{
  "norm": "rmsnorm",
  "norm_eps": 1e-06,
  "rope_theta": 10000.0,
  "tie_word_embeddings": false,
  "parallel_block": false,
  "init_std_o": 0.0258,
  "init_std_up": 0.0258,
  "optimizer": "soap_variant",
  "beta2": 0.98,
  "schedule": "cos",
  "batch_tokens": 131072
}
Each number is 200 + 30 x the weight over its row's rms, rounded and kept within 0 to 999. Layers, rows and columns count from 0. The size before them is the row's rms in percent of the matrix's.

# layer 4 MLP up, 832x320, rms 0.143, rows 294-365, columns 256-287
098,219,265,195,211,212,191,165,119,191,180,239,218,185,195,216,188,198,201,195,219,117,147,190,177,184,143,152,193,234,237,202,166
093,247,213,202,205,179,208,244,203,198,230,211,168,118,205,201,165,271,205,199,186,211,194,191,215,200,144,217,189,270,194,185,217
100,203,216,180,178,241,153,229,182,113,175,206,141,203,282,153,200,213,188,195,235,211,201,230,192,154,223,227,166,196,193,200,180
094,226,198,215,143,189,196,230,179,208,226,180,207,217,175,161,214,153,158,212,141,231,192,163,240,264,191,202,249,154,252,185,190
102,133,180,131,197,203,171,180,165,191,192,181,236,218,222,208,241,222,276,148,188,157,196,225,184,210,198,222,214,220,176,237,170
095,215,194,215,251,198,191,226,183,194,203,216,180,243,206,187,203,207,146,200,194,199,125,249,192,188,256,241,230,179,163,208,200
100,204,213,155,179,190,225,182,160,223,199,211,262,199,190,187,249,190,227,230,194,178,209,178,213,205,205,183,166,190,222,262,151
101,248,192,218,131,209,232,176,164,206,163,148,206,156,216,195,204,196,157,208,166,169,196,227,257,211,214,256,171,148,171,211,255
099,199,178,219,157,195,180,194,218,223,201,172,184,211,188,246,242,198,165,242,211,129,184,257,226,241,194,221,203,154,144,204,220
094,165,203,170,240,260,203,214,168,186,228,202,192,247,159,154,232,197,182,239,185,236,267,211,199,180,149,189,157,171,211,169,192
099,179,206,211,219,154,161,226,248,248,215,180,152,181,206,183,125,214,259,204,161,169,253,216,207,175,154,229,221,180,207,254,185
099,159,216,260,222,173,162,226,240,240,186,184,155,203,206,228,189,184,268,228,212,186,205,229,267,197,159,231,214,209,205,169,204
086,201,234,199,192,195,235,204,225,198,257,199,212,185,211,199,189,196,220,205,135,226,249,176,184,207,200,206,190,153,189,237,202
098,162,211,176,249,209,205,191,184,199,208,139,223,204,222,156,236,265,198,161,228,129,172,190,211,124,158,150,213,208,186,195,191
097,209,266,242,207,192,161,204,196,183,154,202,208,188,138,203,226,182,209,156,227,222,172,204,175,205,263,143,233,222,182,217,192
100,219,225,196,164,188,270,187,214,236,193,250,174,195,215,153,213,201,180,279,185,190,144,224,202,232,165,172,187,224,207,205,240
091,185,155,217,173,213,217,199,180,195,179,226,215,175,217,227,111,177,197,166,186,180,137,267,168,193,194,179,198,193,225,193,216
101,226,214,211,227,193,182,242,200,239,179,206,157,181,193,203,245,164,202,240,237,209,166,229,220,186,198,186,175,153,174,201,199
090,185,140,203,253,236,265,161,208,248,204,106,174,177,198,192,230,177,220,170,94,199,211,195,176,183,166,215,180,210,203,174,182
096,232,199,156,191,185,210,180,241,201,206,181,226,251,247,210,196,173,201,163,183,201,171,207,157,203,217,207,221,145,187,173,200
103,165,180,173,218,195,228,191,216,145,118,213,222,200,195,189,147,185,173,152,231,226,221,166,123,243,210,173,258,212,219,172,214
108,202,212,200,218,212,158,189,132,203,232,202,198,187,178,218,162,174,261,168,163,192,187,196,250,239,207,227,189,198,219,207,144
093,192,231,155,233,248,207,230,188,196,234,138,238,207,176,199,284,262,128,203,212,219,154,187,180,222,173,173,169,240,181,169,194
103,250,180,187,197,166,202,185,171,154,156,244,170,184,239,253,195,206,180,262,206,194,226,224,239,199,189,220,191,183,197,196,167
116,176,232,202,260,188,211,189,225,238,200,188,188,156,218,237,197,200,223,175,229,148,173,134,227,200,240,148,193,246,182,238,195
097,223,237,160,242,200,200,203,243,227,231,205,206,185,203,192,218,227,181,215,228,207,220,206,209,207,239,188,239,184,170,158,259
100,230,199,188,193,204,172,215,227,190,201,215,216,219,143,251,162,183,185,217,237,197,202,177,198,166,175,172,173,239,211,202,184
099,144,150,159,170,174,196,224,154,196,138,187,198,204,266,216,215,176,195,207,221,160,205,171,180,180,216,176,221,136,190,192,269
099,198,154,168,232,237,154,271,249,199,246,174,205,191,161,194,215,229,191,209,216,187,193,231,195,256,285,182,140,183,200,212,151
095,225,195,219,126,186,207,195,231,208,233,179,206,198,222,188,205,131,146,222,197,198,204,193,197,200,188,227,181,216,194,196,177
095,214,222,218,237,189,228,158,225,188,152,173,241,238,198,201,247,249,164,162,259,183,196,209,210,201,168,195,219,220,209,203,189
110,206,169,232,209,228,222,213,224,134,161,198,194,235,209,172,223,184,188,240,202,217,189,165,218,212,193,219,219,198,188,189,239
097,197,194,220,235,202,194,200,236,210,174,175,225,161,155,201,230,187,191,158,195,199,155,223,183,115,205,157,190,250,181,138,155
104,171,236,218,175,247,250,136,236,232,195,167,208,256,203,234,180,221,203,204,211,167,260,188,184,206,208,192,177,235,156,195,224
092,183,184,188,246,210,180,178,162,203,200,218,246,185,212,179,182,174,225,222,255,203,237,186,176,249,216,248,214,212,210,186,178
101,208,188,207,221,241,206,218,212,254,250,160,225,234,218,173,200,213,189,186,156,159,226,227,214,212,222,207,215,153,224,180,253
098,172,226,231,210,192,232,185,245,255,155,186,255,239,181,205,166,198,170,210,204,202,218,212,205,185,221,254,193,180,148,220,189
108,207,178,174,227,216,199,155,239,190,167,205,209,197,202,259,151,155,181,206,172,164,204,186,217,197,247,169,233,270,143,213,178
101,165,227,200,206,206,200,128,219,132,203,168,197,240,177,230,197,160,183,218,228,221,229,236,181,205,171,189,206,183,195,196,158
104,224,245,239,211,134,233,125,156,194,185,240,182,205,275,190,200,204,212,238,234,209,235,163,210,227,197,188,173,258,204,203,182
094,220,171,214,247,194,220,174,212,183,213,186,236,202,198,269,240,183,188,208,248,175,188,203,235,169,206,201,200,212,163,172,177
104,182,176,211,149,201,251,214,192,210,200,231,198,188,208,189,190,208,253,207,169,187,181,243,224,188,197,198,194,167,181,233,202
092,202,187,165,176,230,194,182,208,191,177,157,195,205,184,173,176,159,183,156,208,238,190,242,202,235,208,220,167,211,216,164,167
100,170,166,189,193,212,176,178,195,180,185,211,196,171,211,251,203,181,196,231,227,208,258,167,172,207,259,183,188,223,213,203,165
090,160,155,238,195,207,229,193,238,163,233,161,165,193,221,164,189,222,193,139,208,252,237,223,230,204,156,138,260,233,253,201,178
103,197,236,216,217,147,280,248,225,207,194,199,114,222,149,227,223,262,261,173,178,251,189,187,164,201,137,259,202,210,244,150,206
095,249,190,198,142,156,218,190,228,201,238,229,221,182,187,228,196,202,205,178,181,213,212,222,155,213,237,220,194,245,159,121,260
107,194,211,199,180,191,207,201,237,211,179,199,215,232,204,215,174,212,200,217,157,210,216,219,187,229,212,169,237,154,216,221,202
101,201,127,168,224,225,202,215,150,147,160,180,211,213,216,238,186,206,215,223,230,210,182,205,188,197,149,151,199,203,184,188,151
099,207,201,217,206,175,216,163,114,208,205,203,164,157,228,216,215,170,237,263,187,214,185,203,175,196,177,180,218,213,224,224,195
099,184,139,166,165,208,209,184,196,167,184,191,216,217,201,233,198,241,215,194,181,182,271,188,184,193,203,176,190,163,227,201,224
100,203,221,206,164,193,205,186,168,178,218,208,179,272,229,241,170,152,248,189,217,212,212,204,254,152,228,180,178,184,214,217,215
104,182,208,192,200,164,272,207,125,230,183,163,240,235,208,215,210,214,212,163,166,186,184,173,223,244,177,164,234,186,227,179,244
092,181,164,207,213,185,239,220,215,150,164,188,195,202,235,164,206,225,174,214,201,190,208,240,215,181,225,240,205,200,192,178,189
102,214,189,211,221,241,213,231,240,228,272,202,156,207,195,178,198,211,246,139,197,169,168,177,251,178,177,205,185,210,186,232,228
096,216,230,188,181,202,176,194,195,221,160,195,207,210,187,161,206,176,200,277,205,202,219,143,249,190,165,227,161,239,207,215,188
100,214,134,220,172,218,161,239,215,182,261,169,175,184,231,194,219,155,212,242,172,236,161,200,174,232,238,144,176,200,223,216,243
100,196,200,144,203,219,151,118,220,182,189,181,190,258,247,181,200,138,207,189,237,235,161,241,195,184,227,237,186,187,231,197,165
093,140,207,210,257,150,173,182,198,236,182,197,180,205,206,177,161,177,205,187,136,197,189,171,229,205,198,215,129,206,198,186,184
106,209,202,170,205,175,192,194,233,144,202,116,262,193,187,193,166,199,209,133,204,213,113,224,228,205,163,248,196,180,203,192,134
101,213,154,189,235,188,170,204,181,170,251,200,249,194,243,208,170,232,165,170,153,200,212,222,201,191,164,226,194,222,200,251,152
102,234,175,200,222,212,169,195,169,145,188,165,215,210,193,222,204,249,212,212,165,205,174,191,179,175,160,195,255,163,153,214,250
091,218,190,179,266,195,160,188,206,227,199,233,242,205,151,220,227,222,178,197,169,209,212,156,184,181,203,173,223,214,191,228,190
104,255,211,224,230,225,168,169,215,188,218,237,195,232,229,197,159,192,156,210,233,226,191,195,212,226,219,145,175,216,248,195,144
103,249,224,253,158,258,178,221,168,201,166,263,148,239,255,276,204,198,209,192,179,200,176,169,224,222,210,226,160,187,211,246,191
096,181,191,241,195,180,224,232,140,186,184,200,208,155,311,181,178,216,219,222,231,191,208,191,253,190,194,217,201,203,150,200,134
092,183,191,198,278,221,204,187,192,226,230,225,227,194,201,217,193,219,183,179,196,226,239,209,204,166,200,201,165,195,176,141,161
106,170,166,253,188,180,217,157,151,171,265,220,175,164,177,211,183,172,195,156,139,206,189,205,180,213,170,213,158,191,205,159,194
100,188,190,193,193,162,201,194,209,176,171,150,220,242,207,208,206,240,187,199,204,190,228,196,206,225,234,191,190,180,144,224,169
099,209,245,199,240,190,227,143,254,233,127,215,262,170,220,175,153,201,201,190,208,171,180,231,164,209,151,168,177,185,180,206,168
104,216,234,273,193,279,189,150,220,225,180,142,136,172,151,182,157,197,197,194,231,219,191,173,186,174,152,177,148,190,223,196,236
101,197,197,218,207,175,168,185,244,265,230,205,209,194,178,232,166,237,190,213,192,252,157,167,201,170,174,162,168,167,199,225,229
# layer 4 MLP down (transposed), 832x320, rms 0.133, rows 294-364, columns 256-287
105,271,217,170,240,204,156,164,132,149,206,184,153,190,195,214,163,135,154,235,196,183,159,230,164,179,219,226,214,231,223,188,202
099,193,192,220,186,195,156,203,211,177,166,197,228,199,202,180,237,191,150,196,224,246,195,187,199,221,216,166,216,205,149,220,178
105,150,231,207,184,210,184,235,149,223,223,192,160,178,271,185,168,170,212,193,226,166,185,190,193,226,211,156,160,177,257,212,154
101,194,159,205,186,211,190,198,221,132,186,105,248,266,190,224,225,213,153,177,229,255,233,196,263,157,235,207,190,182,210,150,121
101,228,188,175,199,196,234,173,208,183,216,204,219,214,158,170,171,182,148,245,215,226,210,211,175,197,243,179,190,232,218,205,207
096,237,208,226,245,196,217,162,208,145,193,185,271,250,188,205,220,206,208,185,184,217,220,199,224,203,215,259,161,203,244,171,217
102,139,229,250,216,227,169,188,226,203,176,150,247,131,203,212,182,171,233,202,240,217,161,176,257,210,227,200,241,210,235,242,224
098,223,184,195,198,186,215,185,186,226,248,174,238,226,206,183,216,191,148,183,229,199,207,250,173,172,219,178,162,190,205,207,211
104,188,174,188,219,126,186,215,164,170,181,207,169,148,190,200,205,217,183,219,222,201,195,261,188,213,209,184,255,237,238,279,164
101,188,187,182,195,193,165,215,203,137,208,257,185,247,189,232,178,151,174,219,188,234,195,236,164,244,174,224,206,214,197,203,175
102,269,176,161,168,208,207,180,219,237,227,171,234,249,206,199,148,148,196,199,212,202,191,209,166,161,218,168,254,232,216,259,217
099,179,199,227,194,222,185,186,199,198,161,159,238,180,228,185,161,228,193,207,265,216,194,224,209,211,158,189,218,211,195,214,158
091,172,146,223,222,274,181,190,216,241,219,177,162,216,217,189,146,186,256,164,225,215,212,205,197,203,136,202,192,218,214,231,166
099,160,178,255,158,259,199,213,198,201,220,212,190,213,226,219,172,199,214,182,204,192,225,227,192,177,195,194,151,204,198,216,241
103,180,234,191,213,192,178,237,208,216,183,212,227,229,210,182,190,188,215,227,185,173,168,188,189,190,208,204,246,171,195,176,222
100,224,224,244,161,122,179,189,192,248,197,223,215,168,188,207,237,143,213,205,202,215,204,248,186,199,227,215,154,199,210,206,249
100,137,203,177,214,203,188,146,158,233,127,217,285,183,181,206,189,238,221,176,242,181,196,166,167,227,198,164,199,173,172,201,249
095,176,214,223,290,208,203,197,155,209,204,160,212,162,210,237,246,241,209,211,170,216,196,159,177,242,218,238,160,207,189,201,177
095,172,182,186,200,201,215,182,205,203,166,190,190,215,233,204,228,168,162,180,177,225,201,216,244,162,176,173,196,184,129,224,219
104,251,195,253,266,145,206,228,239,226,195,241,262,210,168,185,187,198,138,193,216,243,215,186,218,217,190,239,189,224,185,230,154
103,185,182,154,192,191,216,197,237,206,184,220,155,195,184,252,162,215,151,225,218,188,186,185,158,202,177,213,218,223,198,150,146
093,131,203,209,222,201,185,194,140,169,226,176,243,209,202,186,205,289,226,199,144,235,203,134,142,176,225,191,209,215,182,132,211
095,232,224,206,156,202,219,147,229,221,225,223,157,183,154,164,215,179,239,210,175,138,185,154,202,154,173,198,212,247,241,264,259
099,310,188,189,228,230,216,180,186,152,233,189,117,226,271,151,143,182,199,211,219,194,201,163,187,241,171,195,194,198,243,170,166
103,232,201,232,307,242,219,163,205,227,281,182,150,145,211,245,218,215,239,184,254,181,214,195,229,151,182,138,192,184,225,266,209
104,168,198,197,189,188,207,242,221,210,201,169,259,227,206,211,198,215,173,205,165,281,172,212,162,167,225,147,272,227,234,191,182
099,211,153,203,188,164,190,179,199,251,252,192,194,191,133,194,154,194,231,146,177,147,210,190,185,169,181,216,248,222,210,213,153
100,224,186,208,159,193,217,221,187,241,226,181,200,238,168,203,201,186,178,215,149,187,225,193,181,210,190,207,148,206,274,196,211
099,199,159,201,254,213,196,198,136,215,180,212,174,213,187,175,205,223,252,172,190,198,206,218,168,119,174,185,198,177,210,225,211
095,200,235,186,236,199,166,202,196,146,229,219,176,234,204,164,217,199,206,246,214,212,176,195,213,222,212,163,217,214,280,237,167
096,188,165,189,185,224,200,203,192,206,240,201,169,170,210,181,190,152,169,160,217,177,216,245,168,181,183,148,189,252,262,208,144
105,230,219,207,170,174,224,182,183,180,224,209,218,191,255,185,250,192,194,161,262,219,232,243,223,250,199,222,173,171,181,225,239
100,231,210,147,159,186,151,228,219,234,250,195,167,195,128,247,183,198,142,210,185,209,209,201,144,160,168,212,236,230,159,200,190
097,233,204,219,183,200,174,239,198,160,205,189,178,225,161,186,226,218,181,189,191,199,217,211,254,216,163,217,204,238,277,202,167
090,226,184,231,239,167,236,120,242,160,197,171,204,216,229,187,226,154,199,198,174,199,166,214,166,211,264,197,204,149,167,170,196
100,138,213,237,247,163,159,276,175,244,181,216,254,242,232,196,219,237,246,208,179,134,162,189,219,198,201,147,152,150,193,149,164
107,176,186,228,204,240,224,200,168,210,226,227,158,211,239,208,156,224,184,247,157,167,138,189,167,217,230,248,208,193,257,193,204
103,208,212,245,216,192,189,160,142,199,199,195,183,191,201,228,146,208,209,204,175,171,196,168,247,153,230,211,221,189,208,241,155
105,172,184,179,223,176,199,203,214,204,187,227,270,227,175,183,223,164,172,216,224,180,169,165,163,163,187,182,188,221,212,260,178
104,218,182,210,203,230,206,176,206,205,199,247,238,175,256,201,221,258,210,193,214,206,232,189,239,193,205,178,112,251,231,215,207
094,200,169,206,179,234,209,173,194,149,189,206,132,189,219,201,212,181,224,160,236,124,185,263,217,182,215,218,119,222,166,220,240
096,214,162,246,173,146,163,226,210,237,182,196,139,181,247,159,204,212,206,237,285,191,195,241,194,203,184,225,188,216,226,242,166
098,164,221,211,213,220,195,201,228,192,208,226,226,184,175,248,207,181,207,142,222,186,137,222,245,220,222,187,138,192,213,243,189
101,200,204,221,186,158,194,259,221,154,218,161,176,197,206,201,222,200,223,176,196,192,210,160,168,206,201,215,216,196,223,208,199
095,158,251,159,215,223,179,191,181,255,198,184,202,212,160,144,193,182,209,163,192,260,186,196,202,164,176,155,260,173,155,163,211
100,185,249,222,265,199,193,239,209,199,227,181,170,139,160,200,198,179,219,150,193,202,196,206,148,235,207,208,217,207,157,200,231
096,223,178,249,132,188,199,188,228,164,242,212,198,215,207,167,173,180,182,141,206,203,175,248,209,248,194,170,190,184,187,209,167
104,204,245,138,204,262,193,240,260,172,202,232,238,178,186,157,153,208,177,218,187,207,231,168,233,198,180,186,211,207,225,200,214
098,195,189,216,238,203,213,181,160,157,238,165,179,222,163,229,208,198,188,176,191,204,153,186,181,160,152,188,192,162,185,190,193
100,273,198,173,192,239,221,211,222,217,184,235,122,220,191,224,191,220,185,177,181,198,172,200,207,183,250,248,148,240,172,208,153
105,159,181,232,165,163,206,181,191,198,207,210,204,180,183,118,285,182,220,220,218,197,151,212,196,235,197,195,141,242,192,254,172
096,186,204,224,208,207,173,260,261,232,153,230,209,181,234,204,184,246,171,227,168,166,206,204,226,228,207,154,210,211,167,192,176
108,216,213,269,186,221,246,217,171,214,212,213,202,194,184,199,232,170,246,210,170,191,173,168,191,217,178,197,168,190,196,153,184
100,182,192,249,218,167,161,227,195,233,222,215,203,221,157,281,238,198,197,209,179,217,216,205,255,178,211,170,128,269,157,149,212
103,214,173,187,215,164,150,226,178,203,276,206,244,212,221,205,201,215,201,234,213,229,163,154,190,169,153,220,196,259,191,237,156
103,262,196,229,193,190,231,163,236,139,197,212,200,206,250,218,216,161,151,242,213,164,192,208,206,181,148,141,211,207,222,214,158
101,254,201,162,151,199,179,237,159,137,175,198,164,200,204,167,196,211,235,245,195,269,149,236,130,188,198,215,135,123,151,164,155
097,147,216,174,278,188,202,187,230,240,159,151,172,178,203,165,210,216,202,231,215,166,168,204,206,187,198,165,197,203,154,201,225
094,176,215,192,153,228,187,149,119,160,199,210,219,204,202,244,190,148,242,271,192,196,195,204,223,173,235,182,167,210,187,189,215
108,252,192,219,222,190,222,233,182,242,227,189,273,216,193,216,205,220,169,181,247,199,211,163,164,187,235,171,182,174,203,251,187
100,184,286,249,159,233,195,195,194,170,188,213,221,181,264,191,214,245,204,181,180,192,236,192,209,221,157,215,267,194,182,218,258
097,214,269,178,184,183,141,208,223,205,199,240,142,147,166,201,153,174,258,175,156,213,243,248,188,187,188,166,246,230,189,198,229
093,193,228,232,160,186,185,168,226,174,220,135,191,178,234,159,173,224,202,167,205,259,245,195,243,221,147,237,214,179,226,194,154
099,231,224,174,194,179,237,227,225,144,238,196,288,173,230,217,186,192,191,186,209,214,199,158,204,206,223,191,190,177,151,175,178
091,145,229,221,231,158,225,195,212,228,209,188,305,219,183,196,187,192,291,213,224,227,202,166,151,191,179,165,199,233,236,181,215
108,199,183,176,171,189,189,241,155,228,168,194,266,192,210,268,192,171,179,194,189,196,182,245,184,180,195,196,205,196,175,161,164
090,208,189,248,183,164,194,174,218,188,191,216,247,182,230,178,220,237,158,167,168,195,194,183,174,241,173,244,215,208,235,185,183
104,208,196,249,150,218,202,220,139,151,235,282,208,205,217,158,235,237,196,202,169,217,188,156,200,277,230,223,180,296,166,217,183
106,217,200,189,225,206,191,192,224,221,205,185,252,196,192,227,172,194,183,181,179,203,207,208,208,228,220,218,217,222,208,208,197
096,215,229,247,199,252,205,167,164,208,245,226,132,186,299,175,183,207,225,181,251,156,211,202,212,200,247,169,267,181,231,214,177
110,228,211,168,227,228,210,196,255,212,211,124,209,213,204,200,175,181,202,241,227,256,226,233,162,171,221,222,195,164,171,189,205
# layer 4 MLP gate, 832x320, rms 0.14, rows 295-365, columns 256-287
096,197,242,216,192,249,212,182,233,213,180,131,252,194,252,230,196,179,192,208,178,215,190,232,178,193,186,230,173,207,181,166,186
104,202,201,204,201,229,157,207,165,219,211,213,227,181,255,201,193,219,252,214,183,235,225,200,194,204,212,192,214,213,230,228,220
101,175,173,194,231,206,197,145,196,184,187,206,199,237,171,174,194,212,187,189,205,218,131,184,236,160,254,188,236,186,240,181,235
098,224,212,213,200,193,256,190,189,161,182,200,175,201,177,197,155,186,146,208,176,218,235,182,256,266,206,235,197,191,202,174,190
096,212,209,143,216,178,209,248,224,224,216,186,173,213,197,152,127,185,204,187,181,182,213,272,157,221,205,182,211,220,182,208,202
102,147,237,179,172,187,206,224,181,157,135,171,176,199,206,233,190,205,197,162,183,180,216,210,219,237,222,191,223,158,220,154,235
088,235,192,204,160,140,177,175,169,125,212,184,220,240,172,231,244,279,209,213,162,140,208,258,210,206,195,247,165,167,152,169,220
107,159,211,226,220,197,270,178,204,217,203,197,279,194,163,209,206,222,199,201,210,247,167,227,122,175,216,200,190,191,209,187,210
097,192,228,174,164,143,201,190,161,174,184,204,216,206,197,205,203,222,202,197,219,216,188,247,212,192,216,223,219,179,229,193,200
096,183,175,265,201,227,201,220,153,158,231,194,137,160,158,187,151,228,232,234,166,243,193,210,202,190,169,182,179,245,139,206,171
091,170,224,171,182,222,187,208,176,232,153,190,133,226,243,157,251,195,226,251,208,190,181,166,189,148,164,234,211,210,231,192,218
090,178,183,177,185,165,195,250,155,216,200,202,161,213,159,198,168,147,232,185,188,171,230,187,227,217,240,182,220,227,205,215,284
096,216,189,211,185,206,194,220,203,164,173,206,158,172,204,209,209,202,241,195,217,202,191,169,189,176,236,188,191,171,167,171,181
100,214,194,201,232,212,198,216,262,243,231,199,195,216,216,233,209,234,219,180,176,229,211,105,203,202,230,269,193,171,168,234,225
104,201,259,212,208,266,151,194,181,107,187,177,178,165,203,216,210,163,170,243,217,191,180,237,190,210,220,191,249,262,161,173,234
095,187,267,209,222,169,190,221,201,216,183,163,174,186,203,127,218,213,204,247,237,224,164,196,211,174,219,186,165,267,194,187,175
103,238,240,227,175,181,206,186,185,193,201,271,269,189,189,175,190,211,189,199,161,231,231,198,197,245,161,165,224,180,194,204,219
094,178,209,184,255,188,216,241,215,236,174,220,147,228,210,144,183,205,141,214,210,242,216,248,186,176,207,208,208,230,186,195,228
100,210,190,138,158,168,212,170,199,148,228,237,196,230,240,159,166,171,228,185,184,135,166,198,198,207,214,239,206,128,211,172,239
103,277,178,197,208,200,208,172,215,202,195,198,178,190,178,197,201,208,177,172,183,241,228,216,224,205,208,211,222,185,184,223,258
116,240,164,252,196,194,192,233,212,190,144,114,228,208,186,207,160,222,187,226,130,245,176,179,232,196,209,210,235,234,218,155,255
089,247,189,218,227,169,163,205,133,200,215,184,243,223,180,218,222,185,171,169,180,156,222,149,212,172,203,214,165,130,267,209,178
098,207,204,207,233,194,230,151,228,213,213,190,268,187,193,206,199,181,185,154,238,218,221,245,197,158,152,198,208,218,187,152,210
108,168,207,249,266,140,253,215,247,195,197,224,125,172,143,197,168,162,162,185,224,201,179,156,213,247,210,161,170,226,180,227,195
088,214,209,256,261,221,175,197,214,185,167,241,178,174,234,189,196,219,218,200,277,192,251,172,220,152,247,177,178,235,207,234,234
096,197,188,207,183,200,208,203,186,182,244,240,156,203,211,255,180,219,165,214,225,184,198,176,242,243,232,214,230,216,189,227,222
101,193,248,176,192,205,141,199,197,200,187,226,254,223,220,223,177,176,197,226,220,229,176,230,166,126,176,190,293,224,148,167,192
105,201,185,208,212,223,262,238,279,214,220,197,189,201,144,187,176,201,200,224,182,230,206,205,246,224,178,139,207,236,182,112,180
099,207,229,219,121,161,234,157,241,203,205,137,222,171,195,235,210,167,180,221,187,213,220,184,176,193,187,193,204,226,189,208,168
104,141,208,231,178,168,201,173,203,236,189,196,249,214,213,228,197,159,204,159,165,266,207,207,177,199,232,167,186,210,179,217,189
109,232,204,227,248,164,172,171,207,204,161,146,244,195,149,182,161,152,237,200,139,239,190,238,196,245,186,207,230,251,167,206,153
097,196,233,192,155,170,126,218,218,220,211,260,186,205,216,201,246,149,227,204,205,233,200,237,172,157,244,225,260,260,195,209,176
099,202,292,249,203,220,153,215,206,237,198,157,181,220,219,240,222,192,235,199,206,180,228,210,244,248,254,214,172,204,191,193,178
086,198,150,224,170,193,177,173,225,232,124,190,190,229,211,179,184,162,199,207,169,225,211,253,191,216,178,164,210,198,200,305,213
109,201,279,225,157,234,174,219,220,169,193,219,236,168,257,177,241,159,205,216,205,199,198,208,157,178,196,228,185,182,225,165,162
104,262,200,232,184,193,216,239,201,241,176,183,214,215,227,212,178,216,233,181,185,186,167,177,176,218,214,213,205,190,206,175,215
099,161,220,225,219,246,237,183,276,206,187,216,191,210,214,154,186,201,241,232,225,203,178,152,240,171,253,191,179,198,218,160,230
100,213,193,262,186,237,206,199,185,142,214,140,213,224,220,170,169,178,188,213,250,164,162,188,250,214,187,179,181,220,230,188,193
099,228,214,197,204,232,215,196,177,180,164,191,214,203,167,192,249,177,169,141,226,204,203,191,161,184,182,168,212,186,158,231,155
098,147,216,246,242,211,188,152,222,205,243,218,193,230,227,181,202,196,265,194,148,235,208,221,220,177,243,191,233,159,189,193,202
092,174,195,212,179,159,160,187,202,162,177,159,196,194,194,205,164,197,133,188,216,223,177,181,210,254,186,183,215,233,169,219,216
097,188,179,263,184,213,231,173,216,218,173,189,229,170,204,176,232,184,228,203,164,234,247,244,182,213,209,195,181,172,163,200,229
096,190,235,169,204,170,177,179,205,198,152,166,185,212,169,194,228,197,224,227,228,228,144,139,200,206,176,168,262,180,213,180,184
093,220,216,246,192,207,192,208,231,189,187,203,185,226,225,249,173,261,202,165,150,166,157,209,193,178,259,265,222,198,217,225,204
100,184,226,215,212,202,265,193,218,209,148,219,197,221,200,224,226,138,134,217,164,212,226,218,252,207,198,184,191,190,260,186,136
094,151,163,252,147,176,186,214,197,201,232,232,209,196,192,206,176,172,168,194,305,219,234,196,237,212,201,190,202,160,233,220,203
109,201,239,193,149,186,203,210,213,157,153,208,257,207,189,166,177,223,178,205,188,199,233,212,211,224,224,193,201,217,229,248,196
094,226,192,201,180,243,212,226,198,272,184,176,222,189,193,203,191,201,175,223,157,197,164,223,196,209,182,184,194,155,187,170,200
096,182,218,192,128,179,211,204,230,161,238,164,212,194,197,220,190,198,204,195,168,232,172,194,249,188,228,200,207,176,225,232,121
096,161,253,183,221,208,191,222,173,186,159,184,208,206,197,177,170,234,190,195,175,149,199,253,185,181,199,147,249,249,209,155,236
102,185,214,137,225,218,187,188,185,199,224,205,282,204,178,168,190,185,233,208,199,193,191,265,152,254,199,213,169,203,186,229,182
102,189,186,224,229,195,174,187,255,230,168,222,221,139,175,225,184,194,287,238,229,183,200,241,196,215,161,195,157,215,175,159,197
097,172,185,220,241,171,191,224,218,176,174,234,224,229,197,214,217,211,244,149,188,204,212,275,199,212,194,228,207,179,194,207,185
104,209,203,190,263,211,157,244,193,177,211,195,266,201,199,190,225,196,221,200,223,173,161,227,183,221,121,225,251,178,236,206,207
103,205,189,182,238,222,164,156,249,168,167,190,276,189,165,176,142,251,208,237,230,249,151,145,207,179,154,210,185,216,161,203,281
099,201,157,194,234,189,236,161,251,185,229,184,176,202,205,205,217,225,250,193,174,242,192,106,173,205,191,201,188,176,166,175,205
093,245,228,194,182,186,188,199,228,144,243,221,201,185,234,233,152,230,172,161,182,234,183,175,180,215,204,212,200,211,174,197,180
096,192,145,144,163,158,192,230,203,221,206,157,252,209,151,163,234,172,147,225,221,151,210,209,177,203,244,237,252,159,231,186,211
094,197,212,171,200,236,194,241,201,240,215,220,250,166,211,179,233,192,224,279,188,247,198,178,219,201,190,161,198,266,206,211,258
098,225,196,220,150,209,190,192,193,211,208,193,168,200,138,212,245,172,143,202,152,194,178,194,211,173,253,164,199,206,211,221,183
094,194,235,184,168,191,150,180,243,153,197,229,192,159,244,204,229,189,182,202,159,204,225,198,216,206,215,177,198,226,181,199,226
092,250,209,241,165,181,210,205,207,178,206,239,230,134,200,196,186,198,190,183,191,251,213,261,190,227,228,188,227,250,250,234,242
101,214,155,191,217,208,185,180,156,125,163,196,252,210,230,206,205,191,173,237,186,225,173,224,223,197,192,190,216,190,181,191,220
098,204,189,218,201,214,185,203,138,247,212,182,199,132,208,224,234,194,238,156,219,236,180,145,192,200,208,150,258,221,159,188,202
098,234,182,196,169,212,204,203,159,231,183,175,253,193,214,206,190,174,229,206,213,218,189,185,170,248,225,211,203,237,180,207,164
087,234,195,258,180,156,168,209,238,199,167,196,160,176,189,206,177,180,226,192,174,196,197,181,253,247,221,141,241,233,259,161,214
100,161,236,113,212,245,147,201,254,176,152,163,204,230,225,249,185,207,205,185,219,199,197,138,204,234,193,216,141,195,216,208,204
095,180,258,201,217,224,201,169,186,176,183,169,245,208,199,163,163,141,223,228,240,240,158,226,166,216,207,213,198,188,172,165,197
095,244,183,242,190,176,255,223,196,173,140,182,184,169,184,262,162,165,201,249,237,234,230,259,202,204,179,217,212,129,187,205,173
104,231,211,202,224,186,155,216,246,168,211,196,185,184,201,202,206,208,212,232,206,169,220,187,183,194,198,212,130,187,206,128,216
109,214,264,193,232,232,166,228,181,171,194,181,152,216,259,166,226,211,191,228,173,197,213,262,198,233,238,221,206,216,234,118,207